{
  "norm_place": "pre",
  "optimizer": "muon",
  "lr_mult_o": 2.0,
  "decay_shape": "sqrt"
}
Each number is 128 + 32 x the weight over its row's rms, rounded and kept within 0 to 255. Layers, rows and columns count from 0. Numbers have three digits each. The size before them is the row's rms in percent of the matrix's.

# layer 5 MLP down (transposed), 2048x512, rms 0.0151, rows 786-892, columns 320-383
100:174165136114101172185081155177054125202130115103059187162193197120182162082071096107077166094163139167114099158140136133096085115152082174090144162110045142147156115086066152135162058108137126
100:184153090154049125161082097142066152061150147139139161128083115201141115128164082120132134077086062151206056188136064120152061139099134090075077163058145092093178167142125114110113091102135122
099:110131123153155106115168132187126139098127133151145112119105221121071156133182150113105093146155123046119167114084136133094166164167117135070148170155125098131211147081125118118139124162104085
097:169152120127139187108176109186168110121164102178208168101151137151176155108080125065125153137118137093147169134152134133042087117173084104104136138140172101132138131154161126089169159107132124
087:130176136144173183222118151161103159162105108117101137153086157144193139126100131163164118182174121156107081056122072091139136177144133143105103167146088095084104083138144128144074141191119109
092:156162120169129099093195112112088110109090065140050180130145112171143129153148137109087132165102192153109099169097116124140119165089142120153143102118154141169136181127140167144153161115119148
098:104135160143199075088100084145140142113150158132084127165117167075118141186108133146134178138165163193120130140091117209097098139176097143043125069112103064093159134175123165085070081138162097
093:110126081128152067074161142118078106073134082112147177133129099150162119150180102158088091138117208112177150097096148157075118094151134159090104142103122164085098101099139068130133166152190104
096:160127117125110134110111119135161125186180105123075150146143071124107128185098165125096126065165113141124140141098112098133133180146104194159091121134131139094155085148137115135117186127193116
100:104111108119148184121186121140172129134078148098124092125142140093156169145136163129143152095101140089074093154170153145140077123123140152157133107162084110171149095095123076096168151105075067
089:141147125125159149130133107130121147129161113145082092107118097134138093165118125128180113134125161082150127131142128107140130155146182138177108202141069104133160123053160170138141107073142082
097:150171113125084120143115089187096113128144102117149128128094135086143048139074143133096138139151106107130131121148100060116145162107095118114121090148110159101104118150094181153165202171114118
105:140099129170104112097143126112147139081157159016147120109161085100174134154188159067168156175130144152152108146121101131090136090133104139149067135114140103124098095093165183114104175139148119
095:068135145130110121113097172108109200110138086034074143111127161180127162148155125096149124130158171127110133127048122110055149140177108146055158109088125125129124128171130159143130205129118141
099:119087107134176108158119154174135165104177144077201156131075154128132117094139074163088093151120036095074125167112130159086150148142073145095167132123136157161126124068113134158088092184070099
101:159172155172148113132134112140120137162149093098161190104116194128137118115154120058151106118126096178128108147171140179119123176126197107164147113162080141141109107156177114118137168112167112
103:124124198133130109081165099066103127144127157134190079126118147083118138178141082119148141154142113134125150169099056178168121130105140092088093132151134095170100128122120146127094097128067057
091:077155211161174081176164133163097112118149166145118108114105099118098118160146148100158186100120053076178129165166130116174163170087140081126092071116084163195110123182140121162103128092156125
106:169110118090150110140129107094133166131069139118068110111044103131167171158069109161094128113154151139162127117046150145110124149140102191115101150151128090133144133125082139137168116130120181
090:150085144169155107112076097035160172039128080134159121149144112112114108102117183101158121112083151090129114113138133131100052138138177176082147098100108133151102121062114093114076126123101134
090:118137107144123100061159159069165161128069157181131099198104145157134146126101158122111144082128103162170144087140145126136128194082134085123120097128109145108144161152198129090110113077140094
098:100135129116100124076165113136130093101110168188096154119106102099132113115029115144117108149146116109130072085106181097172168086149156161128098103149124100149117100104078152172082134144155151
085:092191147038086136182137095123021080135156108154149146105079075108117087088121131114123150157121084129164115190114159115136099141116125135100152149065054178095142119150121120093090099066177154
089:192217087151111151179150133106090069082151156131201153125115148111144100131104107106076121164132151157122184134071099129093128095136131093136145097143172112089065129163077120157129146123194119
082:117166134176143140149122139114097126179068126164133048137163153143139112084195144141090107133121095209096123055093127129148163081142123168122182094158103141113156166114095116175077116133113090
083:157181116110113079169127165155172159118143165171113123090114121101125145137163122145159145097135219162150156125137092094115124185115135134097186145125089066068126091094116120140131080143132089
092:152162129124191145061115071084143182117184097100131141120103120111066177133165136164130132154127143133122110064116097129131150176195134140076113121135137167120079155159132160124139132174139178
083:117149182139132094205152150099109071105105103152133109126147149118096113113151101179168157138103111100126042144067141106144139157175068155083138164103096139161149131145131105125108132105107117
111:115138079126104142162113097130166124117111141126129162080178132142110125138061092078140097109142172129179171129091201103125103106088056122158192144120136060179146130128131112160083149124117143
101:147069106076142103134164083106149055117151124104122076148070200134111064151163041154142128166174119171144158184072132157129109099211104145130196104143113233124160112129113076103142121091133152
098:161107167113182145116044128144141161118153140032100135141144076172088164161078146148130142143105146110156146071153169169093076121126174145116106168164189147195193142083075139133105078068132091
102:085163072144092100102076137100128116158130053159143139098170130121174132101095186132105118177092144133069152136109130180092061122170133117216145154147104149126130148105066179110114158105165078
141:116152116090070168070135117110077065094148122159054100093152110112125148191081102097150126103115171177150129169151132176158098184135089091121077089198159143154184131122158043157103153124119141
098:103098097112099160137177114135134083121165163137035127086133092143082169097149168126129146193161178123144140137115110109132113156138116152120165164157136094108157153090135152200140116162176088
109:170114142118148146118181127064162130103150086175175163083145143156154165073143171149101092136128164096139093122116137110180098132176159101120132206115109119134175082186196079114191106120108144
101:118188137165147151160109147116188160130087136130170109119099161080166115094127136118136112152170120132100091136225165056167122143178129091141106108107142122146131115164077102113082207208113212
076:135107144196162119118100083125107122151162140155095111154112158128096074159115148127145149057109148166123184150124168090156080143119185158202168186082092165126190096095164092119150162164176144
107:129056173122136126116126169135131150076136132073197137088176162151129114122118112129166091122159174084164111159087121094128127121112132168166131147097129104122183068092134100129131149134114137
090:166117077091114101155157145083109112091152142175162146116112143134176100167113154177107203069132162106152123071146091198153083104086099113127140193138155174061115171143102171097067157120131091
089:095107128154092169108082147066142095133036141115102136173167120096124159119107130118115159138154162174140122151135134086190091111133116148114091153097164107092074096134120180144132081112149174
091:060077223096087128142133128114114163129137156151163081098127116130126085144116173128117118186105172109092149145122087129058162108106115182174089153131142131072134162152142137095100079117142150
098:133117120130055157088115116127096122076127141112077165167096117109111098168103125172140160132142091133187157136129159151107103170127111095159159143058133123160142133117169157106139147131064116
096:109106172112128088132125160136134138097093097150161107158124118108154170157132118116114095103124097109134126170129158123138124117136156214170165147184144089108122154129066178138086145157117160
090:145092154101150161127124166118162172137075195170215134127152039059117127158135111131136176174114121151179022145158139073111128156147091087136106136135148099113133108107092174120140084155143113
104:148059164118128130149090156051125061125081143166148168180136098088106132091113136146215115108113115156167162143193137121099087153101135099166115107169119114089124068125128105093123131150170119
089:096116135143168123163125099162197125163144117114154135105149097076142156154095115110141096152128144120156111171106110078162133160108097104107109086142116054137104128101121120128137122107114127
128:105106133169145118071120148166158196127124096124092133097086122079123111134137137162137133103117162133155131140109088117213134094111083127093122105123132150170123151134159166126130113136153174
093:116125107121134130116100148161089140122150128130045125158115113086086128126172116070145105176145159126120117070107124132158124092073133171125165157152063147126151119162123115146173058151155124
107:104140139150136127166151112119104150102161086163139118132085149140138110108093106109079094120132145137125146138085110141110132110140078100119154086114120152121116095183154113127090093118136184
087:115101119180159088097172128096111132136148165147111131106116107104090109112137171127105128050124183142140084103184127220106157201134132055086080100149121109072116134190133114162118107151101064
103:156094080133083105124073143129094125129108127122106057159124131153126150127110130180076105163122070098132126118099104150157137184097155177121151125077074087146161109131110149104114141200140142
101:131156143167060122127146091085102112108074069185155172144123081107095085168084136135124208109101140114126125091122149193145144120192077091141130090081127131099084116174165136161173157132086112
102:119136181140087123121146078120171137170126104125167063113122132175193204178136108112125099101172186129149150150151154088105110135156085135141137137131134077174119139148166149114172144131145148
092:146115143130100133097180123105103113133123070152119110101120141106077136153129147089137175183067094104159162160107103125150113194155102193089146148112124107131093131088188055122103036097151110
103:126130152072168109157090165118125161076159160098143077135136131137150135152124128161167125126211169135165103168167145173137109124084171167125164131054180101122086164110135082184130206086149134
117:091170162166108117099153168098142175090074137095126170108133201137073099118128136145165162130111128073100115171136160088128128095123166129189160166099126119149131133089103151120138085113132157
093:100085085171119166118152130133149146139130152136143123142181145131182118150168117146093172149153124201174116077157167112117133131145195184133139153112143081158063176130120127191127152093146140
118:170129084080124130139171049169159093169109080167161121167159100116151083180079139197106072138112141130092132110074098153162135150086144156067099174115148114102169100139181100122136163121063108
101:154155114099142152120099112126134138116027156109116181148123130106143166090150119140099130145048125069167115158158142121178142092120125147119114170091083179129128128145131091102107139163158119
093:171154097174117141128105212121161085111149213108097219124149153099129139136156151130152072099100147151154136088110093078152087119119155114138145089110123154085152080129107149152150147128126124
102:111146087126170083123137095120137085172177155117181121107146088128102099098123091145084115139144144023125147154085127091117124191117150066113130151088141100089123119173115098131138079103134125
101:179168180141182075117149120140180139115151130117097137157066123137144151115136153131188133159110209109086199156143126134087119133078143109097109125130151121121172125108181128148197214165159140
095:153186111082126185127117151123062166111123063198205164155133096135174131122148175132130141166148092101139187120077156116107149130114123126077049139062124190074145131105109136190078110069151144
090:076155135128175182112161083154153118172141173142082102116150161065124094167147163169164156156119125088102140114130134127100171149079121097114142115137121100095122093154147127094140162072105116
102:142138128132084121089121183120084061057126138130168104154167160053129112153153096093089084087165152134205057091137113070097128124134113097103156148179130206142120066124138065120156175163131193
109:073093132109149052159141108128123130093144112106059102141142094179151145105127106084149137126088059122148157136114072110195098181096144137094172090147131122178157117203140113097108105166149121
095:136064111124141123150129118210172114103102073185149157160175121178175110081137074193131143162055138112138099110089120149161021138139128099147127115199117134181107151145135117146146120093142101
112:165133120112147169140043122154158092144088140120122113196125171132154107174163101118072059127142157167074135138112135148097055134194076147102114171078080099120146129122128096106141135141111161
105:094091112117099177135140135114138168138136105153166093125148133097190204183112150138145107133067118088103070128149153119169101140126126085114136149141113162070097129162134135114133151123099159
096:109167184139129115095117109093143115147128118086192098142081119120159122130095123126100111126152116113152122125148124140152124087119082112106121182175174128116123102148094115061149131133180082
102:129167116135134135103119128121086111130122201187121157083165095129156122113159082120170069130126146108118121125146108062171160121104142208093070102115127052083127135125192132180108139133139101
102:122133120135079137127189117113103110145058119151052128127133073150155177133117139155113122207112087067085160149137029095096116183118097150165098166086091117139127186107134103099115182127179143
098:123141112092176175144142145091118152101057190137086172130086143174158169102210156158072225077105156132110147178091134094111091101153146116119106130136195067173118139139086168218129112056117138
113:130148132123144149151127102138116156175084050096135130101121112075151116145159150127130109113162101103119155093145118128139118128134124115072178175144147119133146093093108104125107137137149132
102:119164114171155117097149102137136117062153092124138140146081087175089143128107094120095164066111209084089155122079132131129105138169136124095144165106134140170128139127126137162150048106179122
107:084123092120107183118164215116203135140133095091100130148120118161179175090122135085180101114127086174089121162120137183134128154207130152106102140089137112125135098072138130080158096082209145
099:106127184119142127172074133167198167115129165109110145065162192133120096104180113185177116117148101152136134140185087104102192039120147122152097142103145125128151122082103138165139140149108089
092:114150085083171155142118094130168134109106098081005118130130088092131168126117112155159153108092149138155096058133220097102106150143166142179187126121159134108089068167096121122080101111117169
100:122143139130093156126084129053180102160169179119108133118092084123142102084199193148136110107149049181150150117133127172088138076073163111129082122204117120166087127133115174124124170162072096
100:133086100101173147061098153167134101135156140085119141113123107107083164106099097109119089121125155124172103112132114196106151115147163136098120143082183095139139116147112100109113096159219116
121:158144172163101109100143112074125126131062121154210192100177160166128132138142139174241136202147121152137079093110179117191130124146125113075109142138103187101112110107143070106074120165134122
099:132135154140155074110130125141161149108122077121126124106075108123153158151185133097126147139126151093078095100168079137134108108091162151116126087115123091124142107143112118131146097103123114
079:133144140153124128171171152022116147148132103122054085131147156168060125153167102090147139159110092128104105163108124086119164132159169168171168095157169163126094113086098109098123185070176059
096:057109113127123093148150115106120094099109129104152155183078150146103108109096093138194090162147104131172153176154155087129136143200096092109138122139130059109142149159123157141133193136152138
075:122105120163113168159090121139092134108136144123181108115152145076112110118076092123172132111168106210136116112114234057127126170144112183068136162148106154143111120140150096081160176196119192
084:171180095041196058081066137152172123159176154115092096109086138173055190116120166117171176095147211136121185101128129053109116148170109153150142142127038085096194147119087067093114201181133130
089:153128113130113130139174151141151180105067083143162161140129149184180135107135098134156119170167115172119108092130125109113093137131123107131131102089116202162122144176047180150184099083139197
106:120129074092157146152097148132106179123164110064152102189102125148158222156139071107148100126114106155112094126113156170119114177113115153112146144119102148128166126121198088148137139117182150
108:113123100110124151164136121107126089134189107091121140131158082148091122100159192123091090144128124091216132133163055182202124153150103192123147157057166131087141148087106109118127126114115102
119:163123103098143151122102162157120148129117096080101115123132122158131134116123126133102135147164085129098121202149147144112083093115081112147140126102141135120124129102111130093113112148166112
104:108126168143171131123176162123142143159052152089114118123205176114149167147174097215114142116098084100146175140155133112120098125165136137084170143079102115221170153102157144130117109146154138
100:134121120163086115084086131152135200137099116116166127143120166131105144143099118192105161122165127114159088121110196087074170096130181146125203125133146090117131141079113165115113157115127105
108:142076116147102097154130150094186186127158165112026179106114143120160130163193230188146112085124129101100150128096120122119160122125162132106086136099110091131201105108112114150183096147106163
109:129172137109093078108114129106105064180108097126153159111156128127124161075175188192060082148156127109149119132116132160134156159110166089114158181163117049156116087175165124149120158125137135
111:116139028204145153164148122074090135113112138060117142126125179105156093131074123149139087063121087182127088167122059150092169114124132108123167113170151136075108103138135124115131092112141185
093:099169100120100163146091147113129168104159120166088102137125112167070073144110134118145140118107138103163116089090122176130171132098143171096137128142099089174112118119108142129148111166136093
100:137070145088136174091155155117158184116120067190180100141197149159143112121143132104116162081158158206115065141174150129115143132118101129094172123129100182109165163163140134117215131096088144
096:098120134107142179107123065153175166128158073070108140129151099107133094079130131117145150178170139166085101130131090134109102132168153111112122155104095052160118105114039130118140154134134131
109:084092120116102085178134103164076142110170170159192162093128118218163091113049113126136197115083126131152073107125116191138103132106074150131164159135125109153082093132131130100172130114178074
098:108139150151145147114140050068118156151136078138107096123109142083123177129137120121139103118139112115109117100128158126146146106171114115167070162157155179148119135125147088107206079096115153
115:122141129091119184190159112154136170104137131114116125082173107134143126140186084130130139142129179102141072130139079084105073106170092103167149121112154122141131117155155117114055088105066104
103:129137115107143154055090102131084173116105117132036188068173138120146071152141129076101098107122121131138172122094110136154167160149066127147064099125110117198131160143149099138140150153097102
112:136148143144156130094112157140144148131079081117174178138146141079101056139152120127167086075080120139063154152163114158114122105160142127170123152133132118117152172185146145069182100076163139
119:142095150147147095153203114142131108158161158133112143126194074127131123107104166109128084089079109138139157177169188146158140128136146111156152148081141124097142216185089067073113089184101159
090:133138150190140131172088122086184184103135106172098088090116061118165109167121178162221070159125077180116150184126122099170141127080119141108146126130162155183142155098073094114134132128134090
103:118106152085150152157162148113147168105082095120109102135092148095118172096173159156165138160155132157078141176108176158146107162166120154155179135157115111096056069152154079085158167119144122
091:174061112118137108206116098132093066114115083135111098137167085153159211141158147093148119196226135183171114119107129093141182151165130145145167061107104148144160133138170147071149176162148112
# layer 5 MLP up, 2048x512, rms 0.0783, rows 787-893, columns 320-383
099:124169111129111142170175114164065021122057076131222152159146127163139068140110180147111157071146131194157135126140122130154114097170142135114088117082144141098123108095110179112148121134093149
101:159133132175114120101185175106185174148149097157169136111106121097201189139086149069075136157135159115080165175114112141131177178145081134138065115163149098144127098141076146132180092146114141
104:108118136113112146144116072133092114100061140165075139112113118156106098168187140205161147062128153152109146141135111090172118142138173159148140139115074127147147174074060114161058155128110075
084:148115101086190131127161125109136137091141096147157165200136138116050148094120177157136106076141097149128164131143171138119161132129139127142123134169167121188117170139114105117150085076133177
092:153178152074146123133147111188110142159141125080135151117140054118154106167166195121104109148089125102053127198196098105109143125129152098124158139158137118106118118155123044131081122194150076
099:038102149140143158140124128116118131118137134111132183159144147093139121172109163112137114090168162084074132148217082150144083085149116162140107104132133134093116101154158145135163135154122123
092:133173097148180162143063156110099147119065059173068141113178124110113170167131121170129204110156064180045183124118117146205096134137098127136189133180105114175120152136098104184093128119131096
097:137171153141089186109120167107139070124141072098131130142130133099090121108148129119151096120111096150151151138093098097117142122084117162108199098124172116139155116095062137131068155191181056
101:143149149141122068141123072115102100088101162170121135117165123146121132094196171068118122176139119146132154094115153097111193141077169155100160080091140108140132130097037139080148170079144120
092:110052137119143128062140102085148117146092119092154103167129096107098140194135106171158167162078138107103128181117133103170104133120098093126102137115135148130126128112045085153147183107127123
097:160144100101120210092131151159128096152128135086112153144089094132063127140078102101060164130158124120154096137163109125149081153052088153134052169092116084142090147104105130179147153166129154
100:113125076080218167114163126145093136179094131116116176152202137150090162094107119158126165070099117112120139139147136105080132101138081137144101079158177130159094120090081127187134172149115120
101:212157164149178172174103072067167128132139139101176133191126168099120140093188103122115101142174111172094145188116123105090133109144110056168163144164083099159119131156095141107053143115179125
107:173115106127178116077114151103120134100126151118085163167192130102123091157097137104099096080150169088161111113164091121143103130220104163121182105161144098201085112138101114120143131095098112
104:164131134100153116096125096066095149153112099130081077101188138129150111134113123155120118184118206074133140115158097099118184136147101088123094179103076141114082098070116135128106119168186092
105:122179092116135181134072119170137126131099109124148153098192110096074188077154130120102134137132101182108127102160151104150119101156100094127116123095114148134150119142125094191126138097183116
088:153165087136104139146167134144135130089109139167167199119120133084166161136103130115161158145125134130145103129161111093143150147207134091080104160171095097113170144173122160119153145089147115
106:118123126171187113095074161133169098093115131148126124127144120134094086150205110168079165098120101215168116126122073118147115143173131144210091148086193121108143117128096071185115096108171125
094:178158187117106077072171133164154113157104184136104123178101167078114125136125086083126061109147131142094137123174146100148157126160107160170081144169138146107105128097110105146160181168149138
092:051152128110142079155146136088096151156083166108135110100067140101120172105183073045140139108147125116105123110119106059114119153188133105147135103151171082134155143128111126118125146106062107
095:094105125071113103167111057136093073141116110112183084154154181134142171121108133168116140136091091159117129103119177115152174113163103131137106134198137091171125179064165101099189143150115130
085:153129098084140152168106130104129146125146165127110155083095154142149152082085112075179113053102107185142094121149084124129121122238127169143211119106108149108118099132063084134151138122033090
087:116099163150109157166146036163126101138123091110159127109072131186069186090125126163132154141084148188139067084109154131135061137166119134135119167156115078095153060179147152130203104149093156
085:149087165052160146105151172148109099137128097123141170134123180145159112120105066096153094082190141064078140147141167079144093102128115150144162088170132166083131091146154132167163104137087099
085:110122135079101102132110110121137117179112129147161143193144120188128069112166101088132096118160166112142141132101063147104123130107223126100105168208131136114072145083143123133151111147174163
100:103144127101145161083150101123170071087071122114086120137150125133144124108109105097091139126097137166086201184142092122177152180096093107122181152092148132108152167108104115128136131142154134
089:114156079186174136136084162092142085136167162170130076127105162125141127161089158101157179096168150156127108159055136143185139098135104148136126098128116146188117185174098150182126111110178140
120:145128126087082160095123154126166117151089128135142082214136144116150133179119177134125106155159101118098122117042110100144104163112128107167151128120119100108174157194167190072197105095128082
099:197179131168132202106101163093144179136124136166087166174156134104153112114157213132160106142143119071099132147092094109104199063177114127144141106104118130154121126093087127101124152175126128
095:173171117156151139142113109112221117140177178180119087111107150184106124123139121166127126139130139129149150077129143110121077150138092098134141154106116084118207197111158148115148128080160112
105:129111114102143151140168056180112118120127163130122117118144069082110122139107158169100168127179058158081120151138139138108201115176093183193119067171127149128151129084117147128160112130197108
151:045156082134101187131137120050102124126121112098095083127121145147133139141134134107134167114110184188118128099129160098135124151113137119188120085192095161101144121133130139115153097102116054
097:177126081164111107149144102128193094082108136103096144158135129089151170148179134136192146154124144123123109095210157139140147097145157144159159125124105171080142103098120141141171154135126160
104:117177084116180151183144120154118102158109104137078114075123190126170072149095123154107089141113111228106109147085111086059116121096088137166149162085167122133112174095122115141111136145095125
096:096071167128061093087091093154147062093126126105207114179168110110100138123128155144118161132085141109128128104083154147126104127171081154128131143154162117091180095065150145157146074115132086
078:125131124090107081084135139091177148146059051154164102124132115079143140154158171136142142138103119117079106115119198105127148128072077165155173084080124203136169148114166117128140126138081107
104:063172175159102127135096128201139095189114143122107188135118140145088122171130125059140120152183118137092128120159137117166137133046157140131140136124065093100135117086166120084100146141130163
090:134157133169095165096138107166149155114105106174141198115200117150099153104123067098093141192164113113132155074110135060162097120163164111136146086178124087127188111168157138178091112202140096
087:174126134168114171082105169122110085141128168109104118157129109141120174111100199092088136069066095158172121090118070125117172137141096174099153066138146070128110129100111113102156079142078153
094:134082105108143111093099122098116127147131104146176086156151145079126150101160136152164065140179080098161188137117206101147124134161081152163091158119147098152163144125137155143096167075151130
102:098131141122133105106128132138115129110130081060081130130139165156154136148150170136142159157130167178144119102129137138115093136153146165122087093125075167149083148146127148107138127100154122
093:112234157217139179111103095151122159116103152153092175158186101155153086113072160166129118064134133102104138135122123162088116125137077125108109149140092118094141138127107050150152147136084162
099:097100144072144138159121156142137149140132188133093118098114114058127153106152139167094088135214209107120165123087080075138128119140153157140118130099139166121159113142149074146115111116137127
097:098137121136140118109109172117142099141201168179118142123107135175160082182157142156151143168111112122153134100125154070095104118168143180119148104168141088137122200168177120102084147161115102
090:103080151136130124107140151119081140090146070133135173203141156078172086107192117084163120069144136188087104147151166148116112122148119091090112181128159184073193145116120157116093108097130170
120:158137117128111133098167115137150151080104046125105163115098180092096172096207130163133194125106155127088148111053103101114142130114085165151134136138156162126077093158128225138097127114112193
096:136131093118098137158140157135124114100118148128179193150122122092205112102147122088082125119091181116144121147070113132112129139057144158118177097144139114158124112142159143191108100172129127
106:162156172131140082126126087092119142088139086128142167091092127099133116114119158144137120128124114139163100103127114162113127111117129143157141079149141130092148185139162093118149104190124098
085:111121142103133121197042196133077117138121105164184114104152121151119202145124114143087084187161130155087134097122112186107069113094157059073144152131057076130179111083110132094128091121142146
102:131151131144131173108157153105154121074132099140224130092111112129128159113160139075119157165095152129133162157130093092147061126128107089155055148092108105122121147092129120185134083116164065
111:117121144168188118109109111131104181077169142116126161148159121156115102150073084173111141080117116103062131086091122065127131107126130170141142104104138090198121113150108108122148174152126135
101:104135099164167130088138100118163139109156094131128167156102188134203172162106107094083124077120150147121086141157101120141153081073138121163088147092106143141174100122108124139120193113101201
097:164120128104124169078176084160127180127101051110132128147117047129164158103146082106181131168161082108119123149086159110141110125090141098132178126107160173165119096135095116183119139115124124
094:108113137135089199107146120123086096176112082125098144107129140129179121168125168089097134173119142157143173063095121136162179103130114063153156184159111092123123173158120170099142123136184116
105:182141063101143117088103166168150108135146096092131140113136098123082107211132126162159149148130129148156124089139131139141092148117144092136100116168096139140120124127171130079100134152109160
101:180123162076083156072085115094170142134190112161075141140081125120156131126122178096119148138068152131133156149169128142113132146134106083135163124156095151195123085170118139126158161144163191
109:092132084087107116110090056210182079128113132139107160103076083104097158145104161132136138053126092071139146124171111066144141132131119140131113142111138143125124150078143164086126100139084156
101:110152091111180123090129087103155091124122108147094193173142122121110108160107136098128081062145084105120164128157107146098163145200125099146172124153112153114118096165155120090096107115093122
102:145141100096124082151093126130081096130098158152111122157135112116085115133157176103075078165080131109164159113060106109199164117102106106117135106138147128082130131102060100109166128154149077
096:133129144130138136085138144122129135141160143174177139172144110116057090070084138117175166131108104105045121140158165068106079141079121091141173121155161142134146165103113142147110129128128143
105:112128052073149066151100076031136135103116088125154128129138095166109122140126131150128097161151122105139065208159156140126154123146158119103107190089081122091097142143118161118140075060100171
097:128135090139142127123182124132090121151130151217179097143133086144152127135165137178108105164147125141113128152143164131165164139104147121130065129168111112151131116179127223117123088164157104
092:142101121132174117120167095150110107136094062164090071157080105101124098133129084133115060140112102127181121154125133173120152086123156151155158143141157125122075147099126112098161188149132142
097:090037119119114192066150089123113136115104138115113169166119114117127151130097088178129130113138174139156195073114097109108092132174117089141101101197161121190168106121113097117067146079130122
109:119082111125171177142157099148164130200170138172144140142108160169119118163127116124108113177102087071065130144187138145111120130117137096139175071138219082097076155122064121126091134109165168
101:151175166152109133167128132185120101160098186172176110210147113145177122128173113143104120209103157135118104089190195132181062060141050091106160159146123144117181149147137124151145127058160144
098:100128115090107134186147142141141162084112143128084101199094098115134162156126103150117088083134149072131116117146090140090170123101150080135096147121127168165103157103153154084135158123129122
098:101077113140128129196100094132090146136116126121136116165129102151091155111117086090104152141070207107145071184215134146096125111139152122125149129124122162115204140163137172081120132112155171
105:151128161146144181175076147082115110125142205111137164122119098196156135146151101077195116067090103151186150095233140149105145191149127163149125150149101123135105085100111128133067140152088144
100:156174152157109174151139097121116140087123138053163094125113106118113123187149179201167161116129177090177145047111117123153153171195146119146073085177054179150110089139112173104130132102138117
103:118162131063131124105123159167126108119059168192077111165146099147123157130146201133123148178065111089092123108178134129110107104163080161125041148109125138149143144113053098096118102105176062
104:123132111150112174150122092061165141160080139186114118154170172070143141067136177114085174062122074109112092092095114138147141079174100198144106107118130119144154159140183112190131100141129138
109:160129132179094121104097060130161108156127099106166140106077104126088149143116148138108086111152164133079143184126147146128090103079178161126140182171086162154104132117105144121122135205130156
101:139107124141173121084195142141115176186116122123150051138079141103142123074149172113117136172119076165120124178136106129102164084138114169117135108108118137119152160143134149110125168080061122
102:093144076160118110085138149174170136096166142166138127125116100100143140115143109140138159162170131173128109090099082078161086120160139105138150123143144128174080141108156150121104116101093150
098:141129061098165138146095115129128103077159142142184118162166090076121110124119118140097188090160163147182093137117135162153102143110119186213123078179164139120189138128047137125122124094109170
097:070090139123163113103119095161118114141121128096102068157126137157172177161125133106191124097114155078117116107118122152135163064128137095137143125193150127103140070191050156058126112165132106
101:154131101110135090117132174187116124059173148133184141102154140091095104142167086104152145113103179104116115200097099152169131091132143108074144115113089183176148135114139160182152107099113101
104:167152203105105122161115127106144150065202150168124100114069047173117143149136124117174119149163132127124094096160097146132125122117107129120105115150133184169156134170066086140108111126121141
107:107096184070088153111097095107097129165124130181125138115033125142111122159147096077139153116091146090138084137169101162150135171170138119096093087089097129145157140128130139122163110138126121
099:131115113139148165162132048154130141147109138195161060169143133123113131133120138105096094119145111115150094169134129088099142120096125135115128166095104138110104182137121121106105087119166179
083:074091156094071124110116137132129121129100137176131177250123109006144140131127128136156144121128135128096120110151129139144180108053103097119150092147141084125083096143092161145203144129087116
100:074091099099138063160113165168072139151154119119205152101109147159133145195138152213090107087162109087198129120085166147121146122162119129113164154175177102120124114075134180106156119145129121
076:158137141092169110061146096151140128182077134080130177130188164136120136068142184113133095160102160141169115096102091075116102093078148178136129115118118129104132121145156059119174124136130128
087:146159130149162107115148091101127110121106114152160155159084120165159126099118145129114099106091172135126161170062067111103134120124128140120154109125105129099119156143122128133118137146128132
087:143134113068115124164123127095101098117159115120107109068080108132123108195177130108097118171134146095188093052086119083141140139113116109145135051119221145124134144067145052131081152129110169
102:143134169111088101141160112093182146079149058134145178166128102108142173140124148085148162138158161137116137079091105096121120139143152159114135144145112151184130194084149141159097114110121138
102:050101062119092064092071131124115101118149105127131137113149147141077126115147217092102066115087149101193120165149081152157134107114095133182090154128104135152192121162117156111157103071180102
136:134197138192119128130149104113138160088132107112165175134124068101191079133106145140153072126106156120142143157169133177084116158128127148191154196111147146170123093156193140129189155030125115
104:147172149074137147112163124118138183171152166132178063137136139104131158056113139079159131169068076112133096164147030149121137078069115138118145082140136095178205177181144150115113146077078121
098:112143124157121060146144124117095092143124130176166153115144061205139139140145099158119132079102117173113181133126121147151079218144137078086121188116164145132116095133141110134063121078120108
102:137134065160122079217123117098134107147205114139164106156134112163089149186115151202108075117092156145071080097162166146150104128134129154151165130117051049148112121089108139128111143091122137
108:082134110128128158097150099107123143121080101187141114114077156114131163174089101128132188121124092097138080143186098187121130120118109124120045125115107148142086168146086106116148166126121160
105:091135149113114103117174094114136121159149166182097156123101180106164099103113171132121141105141040156171080174112112182091191120164132139207142157179078105114128109172113153065135160094121106
095:125121144144112122150114128132113182161127065101157176180159066122103145117174114096134155094158131121062072098106149131144107155110086129160131053134105136150091115154182148151207137094126145
096:115127096095120148120130075150143116128157126152113093101129101120099128133094117138107119179143141161114102094130179138066137137126182124188099078166151153164155128141148151196176200067140160
104:165136111163141115146171093108125091145134145127126161116123168140227109199176124076094103171136153087168131142150134142133125089065109130119172071145148115090139087113158103158126116101102148
099:098158109116081072106136053142148151213155158058120152125073131189130146088119122099112116111128092123124128128114126125087145115161135159122189081178090112179133110158183101084127110081127110
095:117112114091146083097110184123079111112153140127198119100151128129105110152183184098100124161097131099117057138139080121150127153116154117103132189108104066102083113128133150135117127144129075
124:172088072162182109137115147089125134095158077201169151116160150134099146158152159145127169091157075134141109133150140078173129123157119120114155138120178023134031173174146141158182125133040107
103:133149109135132128118153102139117120124148144113159149112112133177140141164116129133138115114125179080150117138148070160101146135124105072190109128121142161137161136139162119135115150164136106
119:159139182140118122149111086094128193160152119147191119178149161208141159145116117173134169103153137140155113085103126163167135064155126112099113138075117115148126175126130119134173100127125139
107:135190170148135131126113137159077152074124131128142175123139159078105130148080183053117067116095172130126172105152158164169095139188188166097127083175166134073102118130112141094123097157127079
096:056097114151159117114110146121106133163113123143174106140112093097115116139130090126123124135200093089124157064114072112057156071158114088080059109199126143130095115171130147101119083134146166
104:077117107087095096086101125186093100123160122121126161099178085143133141108156175077098107113114115141103118132143147103136070162154165141121144100107167115110026096068174092135102130119129069
093:169142137135145119122163129161110094158132145162073144105118150087151149119125142172104124014125091154116113074107179203151117108153119170160059150120115126107168115137105184159157110130141107
101:118110113105120141095131074070103140139061153108131179236111142179075139119125113133129121096157142149084112107088166112118131077106081129095118145118131188195141162136147109165180194134139093